From a checkpoint of a small transformer trained on Wikipedia.
Size: 12 layers, width 64, MLP 192 ReGLU, vocabulary 4259.
Architecture: rotary positions, no biases in attention or MLP.
Training: a variant of Adam for these matrices, 3473 steps.
Each number is 128 + 32 x the weight over its row's rms, rounded and kept within 0 to 255. Layers, rows and columns count from 0. Numbers have three digits each. The size before them is the row's rms in percent of the matrix's.

# layer 8 MLP gate, 192x64, rms 0.199, rows 124-191, columns 0-63
096:123116066136099178150158137116172109134186103070137121112175149129133178142103079130153141123160138155129162157137087130128144109169196061134135057111173117128145106179138122138159211119117100
094:149100106157113162144126128068170139093157077097191107083128153103125168162140055148094143077128122202114071113150156086085139133126169176116083094087099126117092102134139117088141091116137148
109:142120118098143115138128069145165207162111124086121166139170135179121122130104109084156118128127172210167086142065130147144172118104223122145131100127162139134145089143125087105110166127142082
086:120169078124137159101124048049107152123143106140116131157133163141177124159142140102122160095120129152131113134143116093142105133194085079081122106140166096092126106161149098135216082076163154
084:127111100125076130073143080143109184109146106153186171181138144109225081115153089148081159108115147138101122073142140108144136095175149103118123148153172182148089107104121103155176106122137157
106:128157122143073093161150134070146110106113142052174123131124146132122131121161153125162181070108137097119100113167117143107128065141157127106103097141140105135095093190206051155182118159146135
098:132088132151164070141113064164148105109095122100103143107131171127155181137119091161112176158085133183105110114120151143089142111152187109134093080171164171125072086126122092219143139133129108
110:148091092100111097111099152097194174125120133114155131075153170128162123159188126114114163109153090181176148149083056105114137125171171164113121107130123144142190080160148107173184089112134118
099:193071132117141135151123100184102117118154099108105127112138129078142127146173093142117103135187126131071170178099112104143056165180168117105153042103150124153134115133105132144110160195098112
100:121113135156119119192069113179107143115170132143130133121112117117124124159114104102132170062153142146164096176093039165165113149200119144101139065122115060151074121133132107104167150117099101
105:127090090140133121156066114116134086140104132103180216092187156050126129188137069174164153108100144128146097125089161130131119136096110098139131038124138130121102125088150088112134133133138129
112:138066132107181155168142126152153157061128137109126159071167180097178139148111126133160170136128156135152110139119159147097071148151083101090159068176099105158102084180158066113138156129147133
106:180122115162115143164116104158210057083169069151110102151145118104184163168123109079127168059094139148131125098105137120122090141152097101144180125156142149154114138132148101180145192130133109
113:181149164136131135136104116161106097095058079071159146146140126150167135179122099092129149110133171118159123127109094172096101100128136093066157103097137115149036119087156122181146172172093114
108:128109097160116199143094131121122132084162142126191090092132149107164138109177114158157132124127111195108119105131137128102041124115150157070140089161136127101142095170202119162158114128102056
111:173098102077103205097136128136132140139169141090140180146172107151125134163136113151148158134153129100125184196098105149110081134137135103123141139153124085214131055111102133170125107197110106
089:128147147141174146128121082114077103073095112157083160119139165107193134156139173134162156154169136096157078178075126134098077192111162123040167122117156133132152099118124157132127148137098082
092:075141170073161136091120101183154146125088087101127143117140133130131089166065129133129086118195162119144090098098063160172131111141126127146133129082197073144148133139108137208117118143111087
109:179118072137156101147155106179122173105174129099140097105166155129145116128088080135136137127103132209160138167097076127113113167139135110098146121138192143148153104153095144162201091140048110
121:166141140125129144183154191103116116115161068088159143115168142134136118141118113164204184101170134124164117155054059116163123120182083121123083090142104077109135116107132140148156173120168125
087:135116066157127153164132107227176129122089109133079109084137127118139124152184145079113120123122180128088164103155180120052131127066085155168140148143126155142114105129072159115150163127122106
110:140177099140142120110080160103200155129106150088108147097137129141122139146136102128195164135128090137172108172100086154141138085119148163148123092207166084214137068098121123096116136115079136
102:139144155066099134122137150142127109094119113134131102123162149122172147146081099122142164128131098150157070074142106134177159147161151055107145100134187083138065191129204141140168064143140117
102:134128140099140154200074090176171140053150117133133154077149129160159110122121106151093159082121174134170131158087105128150086115109101127031116114136150108120079162146171131165161109123086149
080:086098108168182140151167144119120128131127085153104105154111143175153153156140135095100075140084086147122141167131147163143103103097104071134162059112153089178121110049081099127155149184075119
110:164086099136133129112097096068162105122116107138105136074180185084111170165153085168143117115172085099123119122114095112136055135146133107105146119220159119148129086124118090118174091151131074
066:116148127127097157110156118133115119124131148172152065141083079106143139082108194158108141144071100072113154102164146139057182139090160128116091151100129199073107154112163094078158141161121146
077:160109115120170168152130143170074121090173098163126169129110132095135169055140152128128116166165135104130144126125139163173126119094120119181092147176093184098078086113062123079124101191098157
109:113103072137118157133052097156102181116087089088110144088173115092154191150143112132168200139116154198141121123140108124126138140131156101134152089139156137129130094146195104171139183129118070
103:117123110123092112091112123151194176138182108126146182165161140130221188149133139125160118101118118170180130153131118123152155124149102155106095083140175145155074122169178061124105078146124139
098:100124113058145133124122113116071168123116072108119132113146135204136140112115072120131143095125173129127153195095097146155041133152160112121159101155125121128172059141160172168159166106155093
103:148073123111126186211139135156129131145153108140183132108147144173168142152145084144176151090098142107194156188137162157119104092143169135099153163168132114175123132159102123171134139178111060
116:160098142144079113128153180121136141130138127072199167123152123144157121157127172163168148086147100154158106138076109134104124056125189093086170066170122111096112131150148140150175202124142113
094:098101105140120125127094100130150154108124117174133137177134177087111171199063133145179085087145114177123060106119082201140119111156116144121174110154147139189161109096142142083108136144118079
074:126118163114127165155127149212153132150189067132138109128143045151198127074143120133117156159145105151125154126105123154122147101126103154187120148132083142143072150108102135050120150180126091
104:117093116149109102159113108119143119173139125101147119100180118164159128189122111145118198061128162144098085131191139162127096101130112087096090112136173136119163085160181075141163205172145111
109:119081083085044163155074099120167176097150104117096134102183092143124107147144109120236136100145181122101139148101094127084138130131111092132140092117150144149146104138116127172125184118098107
105:203149118122152110132139116135189024098145135161135148154147150081130105142082094125129173152185161175194085130155136135132121143162195091129160094144128105173141142114147140125163116152104158
113:133099115079148151157062030126158172103144099143102134139137151146141144156138136104200143107159106128190140182110133145075129054166106126100086124150142107161141131152130116137109098140077071
112:173097126127148142168064162158091152129118140108107187129157162132163156162184124108094163150095182112155185184141146154083136118176139090092129095203134096155115089152130137112169138130164084
108:134186100142105096134080147173136170163153079101146136075150192158130106136144100102166156127096125205195076176101097190137138103140109110113130116145117183126131094160089120122127111116119184
088:113157142148128092142147113158139085092153102135116126193150117176147125124154124121180140138147098129147133151128090208190154125178137128052182155182145161082106111139117142116196137189159094
098:212113070125170117132163150080092146132084103101126129128204193128139121148109099151142128151103112161108133125150105061126090103183088108074160086140113145118080099122075102122175107126137110
080:088149140184170149154133091175156109135147100150113080129127149084084165162094183137118108145135119095124110112110186118135116093186130139066126140162165167049172135068120193128131097112144149
094:154101194098127145141132145157121155176112095089136206119165155159166121091093145232120152134158161134115090114128088195129119150114130112136117102146126121160117127141077109091145170091121060
111:152072121144130142082058040111116144147079074107103119120115164091127164165121091130141151125112104123167124194104118090128149103179090064085125101141108158132144137153176154140156068129103119
108:117103111131116142146088101165149141078138106177152180089182105151140083163090113165188185096140103135157168164067108112109137128117142119184189080100112159142085144081129112132132148135083076
088:156115159076166164149157102139085077088147165130106105110157160109139162141148116111195097146118180121070139124138115147122118143158154059103136127154153181139178123204094136166163188169104106
106:136078105158084087117115133112167118132102145068077154110162092058190118130119098161202170109165115148146109171098103129117071125123167169146158100159142119184125112123122111181109175099158124
117:147184098075143147186124122136161174120164122065158150093169165124119127156110112104154160132108128114147088169084148109124115123096178094040135102148107078132092085132089156100163153165112075
108:131119114115167134124169049129125079115149148122152170110131186129117179142103109114130137140164118139122116171076091149167130083209143074111137124200182146103102100144115137090121117099081062
099:189110108132126158139095104153129130136133126109136183126177184122190115169159145123136167156179124070147115155136031141141090118134097043165148148161162139157132128120161119175129118185127114
112:132059065120084103129118130128112140070168054118177153104168157138147163123115107090182113148072152154094158148154169161123125118160187103078158115135133111176128117183131104114154120115079104
102:131113118164085147097099111102142183084067153109125175091142156111156090169116120162134156108115081134168128218039142128047106132157126108097112104113076134123077109147123139149125136123128110
100:127105108101141156161077122063144176090106076131101165055150113139111106152105081128119158110184146132178126143112108121082145096126118094148049076099179113108159125130103153198109146150101134
100:131101151137110122139067129199099140140167122108167106112166134126178128132157127145171111009134154162117100122124128201127153041101129139154123131092143118095132135105103121126112128180090085
105:157104104098127127190117142079157167096187129086189151134195144111158157147184123151187140111108112127138137146161160156105085084127111086103121156121106096143113106209114058101135124160154127
111:120147138141175097115136140097146109134153145108124210141188154126161196175136103102201141161137106096149072124062149140109096083160114137131098129145148137141099126127134076145179076161133061
080:173132192137146095121135124077084129098149154192079123198158163098120196127144131097114142123123155092125104166131116121084076084090116156160127121201147140124090140104053122150128133148090138
079:096145101129185173109167155148162134145142102098078116114159122161126101154224133125132124136146141126146151113102126136169092125174099085115121184086091086127188136139147171093146069074145067
117:118116100121110100182102109124120127172131104055127121077131133116132142170144105106163150051123144145094097128128066127202111100160188125066149175131176125144067089149119110151126156157098170
108:197064124136143129159121126172148131108164109062120134111188130059160135133135147069182177101102115150157149162109103143117108067148104106087134114133138113130094098157194082118185121103142115
110:107109095134108162096112134119195129180100129146163153095141163121192124127100132143180159060173166112181113164121120135081109149102071124107117078180134119133132075192138091174126152169118106
121:129035121091132098122123117121148142167117117093156130158164173049130162162148117122153147111149138138183158185114151126063153116214155069137107114137131154168081107123115096168147104144127151
082:164108148071130133133156108125141162171192141140140084157169073118158104103206156138104077108075161096138146148165070124144110105142059114153092126109100162174130138110121122136145178191105136
073:097120138132138121095094151165136120128149109136077122164117056112142152112088173086084099073111122065106110081089124144173110151095090153116139170054133135142119196093153204129113159139136104
099:129098068084118122138097097176158157088155113147126120124181145151135194217117117139115114120110117137151112158169080162139100102135099057117153068148136158147091130143126074119161128149186181
079:136084169127094134101102110069078144138114177083115110060107149102070175143077112144136113123111138170108089139113163121109099167134117125216049087147086187147121133151146118112133115147129115
# layer 8 MLP up, 192x64, rms 0.206, rows 124-191, columns 0-63
093:127156092146100161109193107103103098130183128130118094098179083186144091089165078112103131132164141130109215152126112114132160151070173124138132060078142142122171109157116120150162161100105100
085:107120125139150187136176158178100119111138195154084096087127097111157137194163164134136138130143187036138088079107164132125130120086116167122081193142132153127120108161138150116081131143131094
101:115149114171115148070115116128147104193168027134082112105131098134135119143154167150171159132110150165120144143158158106121125132154170133195099144144148113148198153186168106091109087134152181
080:101176131156189102117097156133109151097078104123117144139180198117126120156145135109126129141107185065136126127113099095124081144110051111083196099178180159175161162095117108128145097131099125
073:192158099137137082157135129129096209065110086132132070086141067143186130136162123134114110107094148084112183124109131101168068128156114167104147143096146110131117155144091158104194138124141095
110:098147081144109099152127127119107125158131123079147127093133117146070177112199159202143180092092122071126129167180127145153153061148121123149114118150158144102148092116156070175121108081170164
104:106106146121166128091117205119086193145148129124148143136116166174112159094108097110045177123127151131130074155079113161121130086165146106149164141174096107150085137121094211096124165120132150
113:100109129138079194179148128121155135158206068246136123169144149120172100175124167122145112132159124160124096159150110132097154102122125134123146152159124173184135149155165090125107153123114144
093:070098139064144118159135140130125093123145060109091164133137096158133115142126073108162132098151133131134159092049085118168122132164160116096191090120163094137120119096087148162135143142095037
094:129061140216151107168097122180147150102143148125113102173093099173101114100162137149110157082159165132123161119071080166190162117141146120120128055142145119164090132141086139112147172125091121
110:133105108078135194101143109145170135093143148110119167150148152067155152132162092084148156114127130086158120114078110087092170123095149154140119146150128099070141192132180180219153109113119160
149:123078167130177101148158140182167194075105180149134167106151144097147098118152123116168130107122163121158093088159166173100087159140085112144139075145120085161093086165141077099095123097165102
103:099085101163102139124167181088157174072113120127080054110165124109133121116141086173164107116153162156090133077150098110120092175128145118145159118063152193110138123146111093160112126108079074
122:136193142135130133130116173158091134114102110173136160167138108082124121122113047104111156177123175154173119055102128164167151100152172102124115149084143071124124159100178130076069115142089149
120:145156132105094080115143122101148167111093101097112141143096190093063154151099133090098132125124130105157107157111155141177216107148083176166093145129136083146068138116084100088104098166153179
112:158075141101107142167177088056162086123154172166129122196104217102136166215102112128154100143187138131085124166118147114138094135135177171144118156124113119145124140113112129145149142142114135
081:165174135095094084112080092168116134145133085133113130137150179146104033094146138134053150127112097111151109171144152064119149118109123116131120143090096092140082122136101115170208128082104150
091:121142117155138141115008091121086137159148137082091152147152158135128088133164098181129151148165151104128103121044127093069119060114124128094123116125148076158145098169107117136137112139152086
116:190113137136129162107130110164118131084154155157077133055135151131096119073114124151085125146131103191128109167103132176138091168051120131101101084146111077139081098065086132152096083112123132
126:156085111128107094147114112082181145037169123113171116117129112079109135081125135130117173137176078186134147097158174112067143142135109136179135107122121115092168135143153082102113051130146163
081:111124200120160125155143165057118153172138109166165107099109096121161152115137135152114163133171098118146176122088133037160096152153134188159129132155070058157085141138129133108153092096126111
107:087199096131097118102137146114114059139134176169134189127132128089136142132203169066183100165114132168159138192101125133113132127123171073097154125148161141141117098153114121102071099134094138
119:103178175139173138108138134149122095136061164104114155123114175078081075180151052137151140114125170093157074111099108144153088130180098105129118099101166139159208137102112121153095114123119136
104:110130142094149178147106112161164159124152152135105129057090108124085167111108134113111116181103152110164130185089077174155129162090084122091141047196149093142151118122087160091171129126097111
069:194141137100106112114078124128109121109143176137199183090167118074088103125132076152166130111209129115140172150067118102130170085101151171095124133100135128076107139152120160157090134092160133
121:136172126166097150194179159194125134169178116115168131162069101103122091082106183085130134127189139102164100098134164146116089109125163147104124175111148114148146180129146179130084161115112159
065:151119131120132145180114108111140144110134119117076160111176143110107178186122091094157078081172153151182167136076070178159091144162157101113123132115161107162144119153089149120142201155096065
072:092076065150132086111101128131142184138080134097165161137114125138136064183086041111106167107093124101119100148138087091169132150108136114140113146095146092121149149116151162178083126063103153
139:104087102163154127114085095114119127163118107081113146087172115121147138156151069119114168157095139206108128139145156080100154159107157080152168063096105142124156088154209107154131161102144076
095:161157109098148169148179095119081106104151114106133126136148154125103185166141138170141152113152209071119121115135131116117127100136103138085085169153132107159218182159177131114170071160091147
090:138106146120152177142107102158164079129100158144154100089096120148151153161114107172112155135109137134144084107129066075109106133154091107102113017127133085129161106100088126166080142126207161
117:160144112110104083132053126146126137192150200091121150132167136059066151080103133117132156113110076176138148115119082120127099151108081089089098135138087186093106112108119114134114124110106185
127:111148108117166103133111082119200130176137126146114132135106120085115186079078090130105170118196125127100077114165134139099119171099074143144067195119131114082069101106152089094118101148113141
089:126149149128143182127119171105114109076087099125089165118127116111133142107117130083102133189051149102140093159097144139099090166086171086083160118132211115086116102145075096143122065146095118
063:153132106159102115138123166144122136119095109142094180152124173144110067149150125123143175060086187112160069118070143082120145089138113174162064099148190087137104092145129132131129075132170162
106:227133152123171149107140149112162131092103152143136143176120163119107126086141164098188043158133106126133136175108104103118109169153120116139172157145083149180106139113124148127045089172126123
107:143066055130143149144075104121090122155118167207128109140177104077145157114165157181094113128133146145083156152151143094127140126120102088085142163202125149142125048132115129130132099086142156
113:091152124154098178180130040136152169098182132134142100130140087106180159125134166138124144120125128108116138072079124095140142120155133177151026119114151125116087159103142142111062106150088136
154:062102116092152130134148120115117155066129097157125128122103195175097120143152101093158111130150143112173146192110129149065121042144068129082116092143115152140135097154176137113138094097101067
111:169132133144195136052107111135112075180103205096142151127080151127111110130072067157116135140125133106095146138119121136102116143139141119145135097225082136094151150151111159120098123148117197
112:128103186118129157122160155149179118122093082142120211176107136145092073089138169175139111099157163130174103142125163146105141133149145114148190095142135052170179118149147134119104086143157176
075:212118149144172113073071165164118141115117159132146124201104157143188133118106159180131163147110137120128136149124099103064151093182066165102116100170099134086135120130117130141118093142065118
098:178095163096157062156131148039113111131125141065100078103155123133112151137123106162106113139154055133107129106130122106094076088153093146150142068125094170098146088108084071167128128116129116
071:119137152129124098134152187107083106126109086164090177150174134196097161057124170170075139103106158132131165096126054169095078162089110111098145160150132164132115141110105122092146114101149174
092:155158111139172142127160128136143081117149151132130130144109063153156129140139199058183119111156123104178110150108094101155071142127127106100102202105150121066161155146166119040129093149148129
135:148102157065069174199162176110087170139156051120101118175144128088126117132169176101147120143139126108151188151145172134076097113150158139114128105149122186172139116146105126171139144111093115
114:131124096127131158129155144132101124173195100147141090144145120143112172116090070162124115148207124144144121126197149085170134192166063154126130209146127107155142110122094125097149089094136181
079:095099099147120133143081165145109168089097092140092091099159179173166128137145064109139129138097158123093180178150118116093099138126155116135206149182135126172143114125132186166164169064102132
107:148147119133124096147124195102134152112146129130183091118157153044095122179084099121122072143078063069110094156096149118119109131115094140121125200133105123088177150109107173168152116164094139
165:104070163120099134115089135098091067140157111189108086094080090096120195071125125161158125085100117165112144101149111080125106145171097126163142129144181155146150141155178054136127114107100152
099:165125133168118078119120143172138091132112137105102115160121059091103111056139077113091153131070165109097083120134144089093135097097173117067144123103131143192139118172089130084128151134138201
106:085067115091143104158170108099144132144155087104127092167116159114090161142127112107160140117072177174137119136137183101101077106095146193030166081073148159120111137112147112100129145135130111
112:122117148154139142112067225107129176104160135122101096180167123091156148143098158137123098157099177143143135147112110160082081092059135165124156123082133132127147088090159127141148210120119090
106:100105122122122140041086131090174196117084141124131168110102124148123089133071170128136125146164052133170143211043142149114109170147139130132157160153138131145156109108103147167112104125124125
101:129161088041083157058132161151124162134114162151141138152160116103119133099130169138124147138087147132168086142093164055216115104163156125100163130155116093125153118114131074073138093131141150
087:189065160091060110124081148082113127127086183161093148159101092127104149144151181130145141110155134078142123124124127086085067096126086095136134127145104164146106143128211154132159081131152110
098:138141141119117105124103074176255158158068172112124134122132107093140098123110050161121150125115104099132170095136117139142094117142054133110135095106150128101122146155183121138132156136165097
106:197117106152106157137165138143127119190177158129121124159091090039175098125138135141159120118179159135169080126111100078176150107072110149145083127117093134105126182096128141126164188161149128
069:106100061117162172088153157158158154197107169127145127104123129152167141196152046094123124149195125127133160144085106066125132115139116153153124113074102130143136116169136142074136111104090080
073:159171149119061076101121064040142079087163137091102139137074113144133113132123118072167133077162112163138097127097168139150119129109154122164112117209167088106121097136141093115116134103117124
137:079091103061118147139103131132119151138115109148094127098143101115109102207181088152152132131154147102144116133172113144196123155136219071120147182134165117185126077149100116142101090103102108
135:086201085109120176101119157110097071153101147145148142082134150152133142124136124161147123148137113127106132148152165057140104175102183082175105129182112164160155100199095127194133101143104103
124:091159129109132132147138127158101159087124108103101140126150096095122192119138085175083129187118104126097170140132095109144147130179153163116138231111134148089088163093153083098123051087101142
123:177109122161178092090126121128103074097157108125135125092089121187089124096107097148060146165095171141114160174120152156119157160153102140083121044191119150138160132150155144129135096108190110
078:142106100112107155167129194065120108093177133115109157129124112108080126124136176119144158074151145149142165129112109102103179132117121153170187065101181143148166088138095161160111128035102135
065:121151138167171105097170145139109139192068124136051068131079090163123064084126114111121135104170129117056134130136136107120095186116127180151113113108098124101146111133116120147086064083123111
091:148132182104093093128155128098133163151182112164079097114127151112150162152116125056166084202112076127111147160185073112126111129180123128151166096198073159102143122091128128149155116121123097
069:075166178121092180112125139166091147063120129131150102075114145089084102096119128091089125126139116081098118105081167209114110080072190109156095117096129099175122140121117103114126148134081136
# layer 8 MLP down (transposed), 192x64, rms 0.188, rows 124-191, columns 0-63
093:109157122155134067083191100102176164130086152103191128118184155125131105108138170153105129168082118073169087090137195130113141098118059115095081124110168157143130117097091110166120138124148143
086:143162154135123162086081151132191177105122085137116122097116085147094145080148130087086225148115141166143116073085159083147146130079116161145101087078178139120126153109144180139149105152119116
108:145162113127104151093116171085116072115130136080162057112035115097141153128167101164148109125102168074112138113120170127087096132118109088115149170126145104110175128169112135182077099154118185
079:115069148175062140140122124111190131132132124076141110145055077097097096148101118155163113139150134162170117100077194138120160133089100099159101084128163071070131137111109142095111150104110086
082:094138147118063106134106062134159183177104077136101145144082054057122073129112089136125094103164129133108114105146128122165172135078112143141147067146151122170088101086153125121149117102103165
106:132065133145187090087098171195161151106148104119103157133140124137114081118155103175138122124085178158082137220140134131177151114118181152096075130157115096134155086105129140105114135109108182
106:165145120105098111149172118093190097197088167057137150119116091184126065085153118122194137114144098123143128091108128154155134152109152120108143071111169089178084115133149164138117189115143135
118:079183189151128146130110128095153162109140086153049138078118159085174077177151125119102209127116095121118086135127114120164152097154138109190109147137101153138108122164135109146090075159161146
085:082156115116116138092191117117079082173090124087095151127136103102124112155167107107137063150112095121070108103113137124174142130113132231097143111134129159160171094100079190159157136149115105
095:141075106143162136127104152156072114099139116167092120117149087193081147166208103068139064084145095097107112109187147142153096167164109133126118089127090139131107098124122130168150122063104144
105:097147145128127094135116141159095121110097132161147149111102141092135094175135090201205124102121106115202087151137067121147133101125103140171144165044135092166128129081187142114136095145078144
107:118099118113134074152162128162107188050113151134076089139117100117166095061135141145114125129104151086178124117175221123121111078123097123182134126140107160103086101151139158099077127097149141
106:174128099165141131111154129087170138163183137182089103094203092116117157147119124129078073077129156160134125108079174135176151127148158117174169102110089179150059152146140084113116127127152131
119:119150117166179075109065183129125166094114109124115142123099141108176104150132128168124114164159140107198145105097155113182147153124143088131123177095123124104123072090171090091060130160127201
111:096148109104093165123142093129155130124149110134154150114108131097158126119169178131114255079162134146113107118076134151093157147114143184120127106124080142096128200176167139084123117154133107
121:103144087096183122151095122142157095146130138158176140116132164101123159090127105160022136128140136144123131047090092203088209127120058115119115143137132144140129141124129138123077149102121126
092:197123141141135090144074107122153104082140107115113098118097072128121140122121132145094161156160092206117093158130109121128071152079101111118071106148051107136149194098152152082110136140155071
084:099124139123078162087110141114119135187101118138080110098081128155119066116115133138086095122133105088062106119113112130113129095089164148075091178124167102033125108159188084104094115156108109
118:089147116169169208152160133107158154102099126167133086151148067121163057101121134138167055142102125137159161177153134133103140144098135153178071066091128075118140161159118129110129146111107139
126:133137082092183105116075115106096175139094149112139135171128114136103115111161134125104114107147111100126121118133195124101090141094207139114077111146138094194130083187100124164097091207077110
081:124119100186130150094145107090177117160155139121204111098141163133126149110126124106149255128156127114136110095131107139124128114143127131106130053158126106119108165110165130180108156126124127
119:144124161142130145140177069094098103137070147133164133147144051116172163049199175083121125134147112141118116092102145129123126138115155116108145173161157166090120180173130140104090094153119068
109:112108121055141111096155129104144167138136149132143151123145088159157096136044146140069064098121150112162101078108162145112133177148161068125133116146142146080119166190080098161127099093097086
102:210157133133141120138126156059127188154159135118123071154127121158128130130159160115136101116102154069181163161100079142072087146130097102124068115110089122077079143143163157140147099106109183
074:096141180135130154125124159143105137086166093156108057120205166120165180032101143108074130194105114116117136154156180166107106123142097118148123109135089130113144156102087107095175122146137118
119:130147136136081090081142156135200117164153142122103184111036147109136123140111115142161246107125131134151145149134112081142150127119138120098123154158110054124098141106196150132127107154132129
073:112155139148087117096128146140166135142113113140158112129043071137096139093132166123078148137116112160102134089169136126117163132098104145132094122123110126055110223069164089084095071142122175
074:132132198152143187159108121126126130105141104140112021140158140132118197053129117113108099178145145130121154141109125166116137118119104104134185136133061173102128156114105127052133088153131158
098:099151129138155119086109135115068148116088100111052120144137076088121141120141129168094100140039105128116169104146173080110106141115115114141077115126069155133120054115104154163138100053105135
106:151163069157092191120102116122182114116116119183109150196077102111101133128142157127094175111101150150186098070200096110182133163161107192118159121089132115131109153147134159159121125123107123
097:108084145051119140090075126113103152149124146121152160104070151069149131129169145121134241125137142108112124162166100074209121123149130119148165179145132099108126159118116137132163160111090133
104:162153095123128114131118066160126183106116153164149075161121139073118191112096151145160171115106146143146119104139086116078133167144091081146077169130105168178049138074184135135162139116131121
111:107132090153093094165085081165129131113144082123060117081143118130161166157142117099156178157154154180059121154123183149165120087092133161101070108141148102157093184108153113155083124140126090
095:106136153148120166115167084113153082104171169120141100140029117140090149228170117136168045123138114118109134130175137149104141082133113168162152172138151133158136131114163131144146084132109109
074:136118179158165129149120111159161132135141089099170081120093041139117187049103128124104101169158078186126160144131140150112131105095117132129124098098047152132133196139079117109127147155116116
105:155183141143093148182235046125118065141126090112112056144128128101170114167124116122143143091154083113122097107137085124126103157113105125130150155112123136152113181156151129162123120128084076
108:136123100125129082117065183123091114086104129161158056160161111154124061131102128123070079141091152162132126090058131147096118187078130112129130145170143153133102095136107115144146163197097143
116:089107112139124153110118106115114116105142100097107209100152129168147152134094156120136191073082101127100121177074187149109112092144099087086097186143104133111112066150110151083103123140060153
120:133126181160101105145159100069044112143101116132134088147133102166158082072149128115120123136069096102099138159088149110173115121108172170116155148150152086139147081188112185080116110153112083
120:154120154134143082160097127104099142183109116094097135113106108182240133108119129132092134122122133106152145140132138065119135133188186127117132140162107179069195163150117080082087134139125106
116:117153153167115174143105108098119118164169145179138119149104110097099096140110154142153062153094083078204109181172125131140135125069143217149164151110097112125157104166120117140137124104062103
077:177124146103094119178101113151124134136083144098187132134082153146150040190106182163113151141105110097096145085110142140145106147092124116147038133144179122145179151111142145094138163091100160
094:105138183156151161117105131109096122123123153147088140129157104141134112133143125110117000206123072097165133126135131113135075128197131093131137179107142156150140101118101108173158167122132116
072:170118106105101113154142098092159103138127125087144197127065072164122107192111116130222170098164118152160110189097118132178164100153128108111113129136179111145124144146175153154149160135091097
097:164064154144093125105123126155160135117178111111181122136153086133097162189156103126100203178140188148081115147075150167156101141141190131142162099125149137104095114148165135109169193107135108
121:131120146177099094096161120146138150099121142136089116112129179144181146118108125138086145133138128170078087154107198103161093107093138138072126146122165077033065094166156110063111130118121111
122:146150125115127111084146162196157191147161110097119139121145108095092077086091165123092136093111119171187091122108172137101135141075122151121094067134068099114125080114117123149066164171176121
083:155138120124134104154113134143101079157123133148123044112195099123144096118123161141115017159121119118095141124191129138055112142130126102097133140154126176141206095114125126140099135173143079
102:121089147199107087103154109112151143114167177142142157138137112152126188158107132113122102163179089089118077166052117073123164105117100149141163152128155081122119135075125154111197188158135135
121:154092122128120116173082133127082097163092116137121069075123121155069103129103133137149133160124150170194115080211169127148156105167138126131117190136152134125091146131199118118148058158135096
108:152138105107118115123200110088109072150129130112196127117130080110133164134106156120096073112105193155093168034125161109148130167084133095136152141178140171117107061168142129120148116094144120
098:140146074149137143125087151099159124053183164153146203113147097081093135134113103159147140107123123163129081135141202064083134104150104137128152146164138154115174158130139111109098134168072185
109:083099154150145132112069161181150107120147170080114049131150130175171118145116143126138019146123089133139147091141195166115119087116109109070136089157106152126149113159144109130113121116166100
105:123061110163122160118144103092131132099136187185098169161199147129121095118094147193127138122130116080101130213086145162081141147081162132090080115127131108140161082120119114147149096095116170
097:135152161100123171149215144060184168117148130135191156152152121115161176139149121088147136133072164200079114086145112126112108140137196155094124169164105139123094166121122134144134129133130083
091:058091136147130160101064097091141132157159154141124171145144111068151154195109097079095208134147127163159122126163121138148112143160178178121153124129148136163133164158117153209156151135150130
100:140072099100113171134127053103082101115128090124133050129111165138109182193101120151141073148085179148126100118172166146164168152145168093112159126108088113103170112143159153131079110127103153
112:129151136133116080147142074121088136140131127148135141127118132095120121142121169119148211154163137191116120097129133118174118145135141083138144216102108112108085099085162166151072070224111110
073:131167160179123127114109129176083129127143079131021087107182125071134162086108151098095128147091080112104124165095111188126097132144124125165130148139064105119156157105118161086132086129152104
073:118159171144173160145141130151100181125152111125107083133224182141128187069103142120080158138138147116140169090142098124111094108118104120120187173136082156141178181142083113091109105095151125
110:123208124131158137190160169181078165130139192082100106089136178134172132118132110128132103115069105070076140125125150135139134105089178131093106161109180119117076104123171138112119149120120178
123:089121192100118197161170160098084108129158156164125119121146154210154134185105117096121111104154103133121089126106145124138137075069171113169154161150112141116103143155097101144156135212167128
125:168200081129102081134075095169137143098126078090130149112144081131087132070110093081134145159154089113092177134111108124109127144090088133127039101147119114132177156067120113141146135147098105
126:144143090171096078134099074152082106121083143139125144146159172171074142151144128141136128203147081120156128139118143144162134091184129102113175169100131089102066181088142178099128126195123119
076:153120162134145151126125146163106148097141107159110028116159127107141165072127128112076002138112150109113165139163135166098120121123122140133144161120075158137137136091083103083138095158162160
081:128111139115124176139102138155156127085156126079200143079150241120139146155121112138128217158093140132173135137157131136120109125127126085140132096132142155116092024135137112160132142123101146
100:138089082156194131130088151169080064149122139077144124165163114137131148144056118144082052127149122146140144116147168115082164128112151134094152083102156136122147120109077100122104100080198117
073:109124061093135071114113112109139083173097176107110173099106118110135060150156104180166180138128117109139080136136124081178135183159136183156087147117147085161100124163146106146099174086147141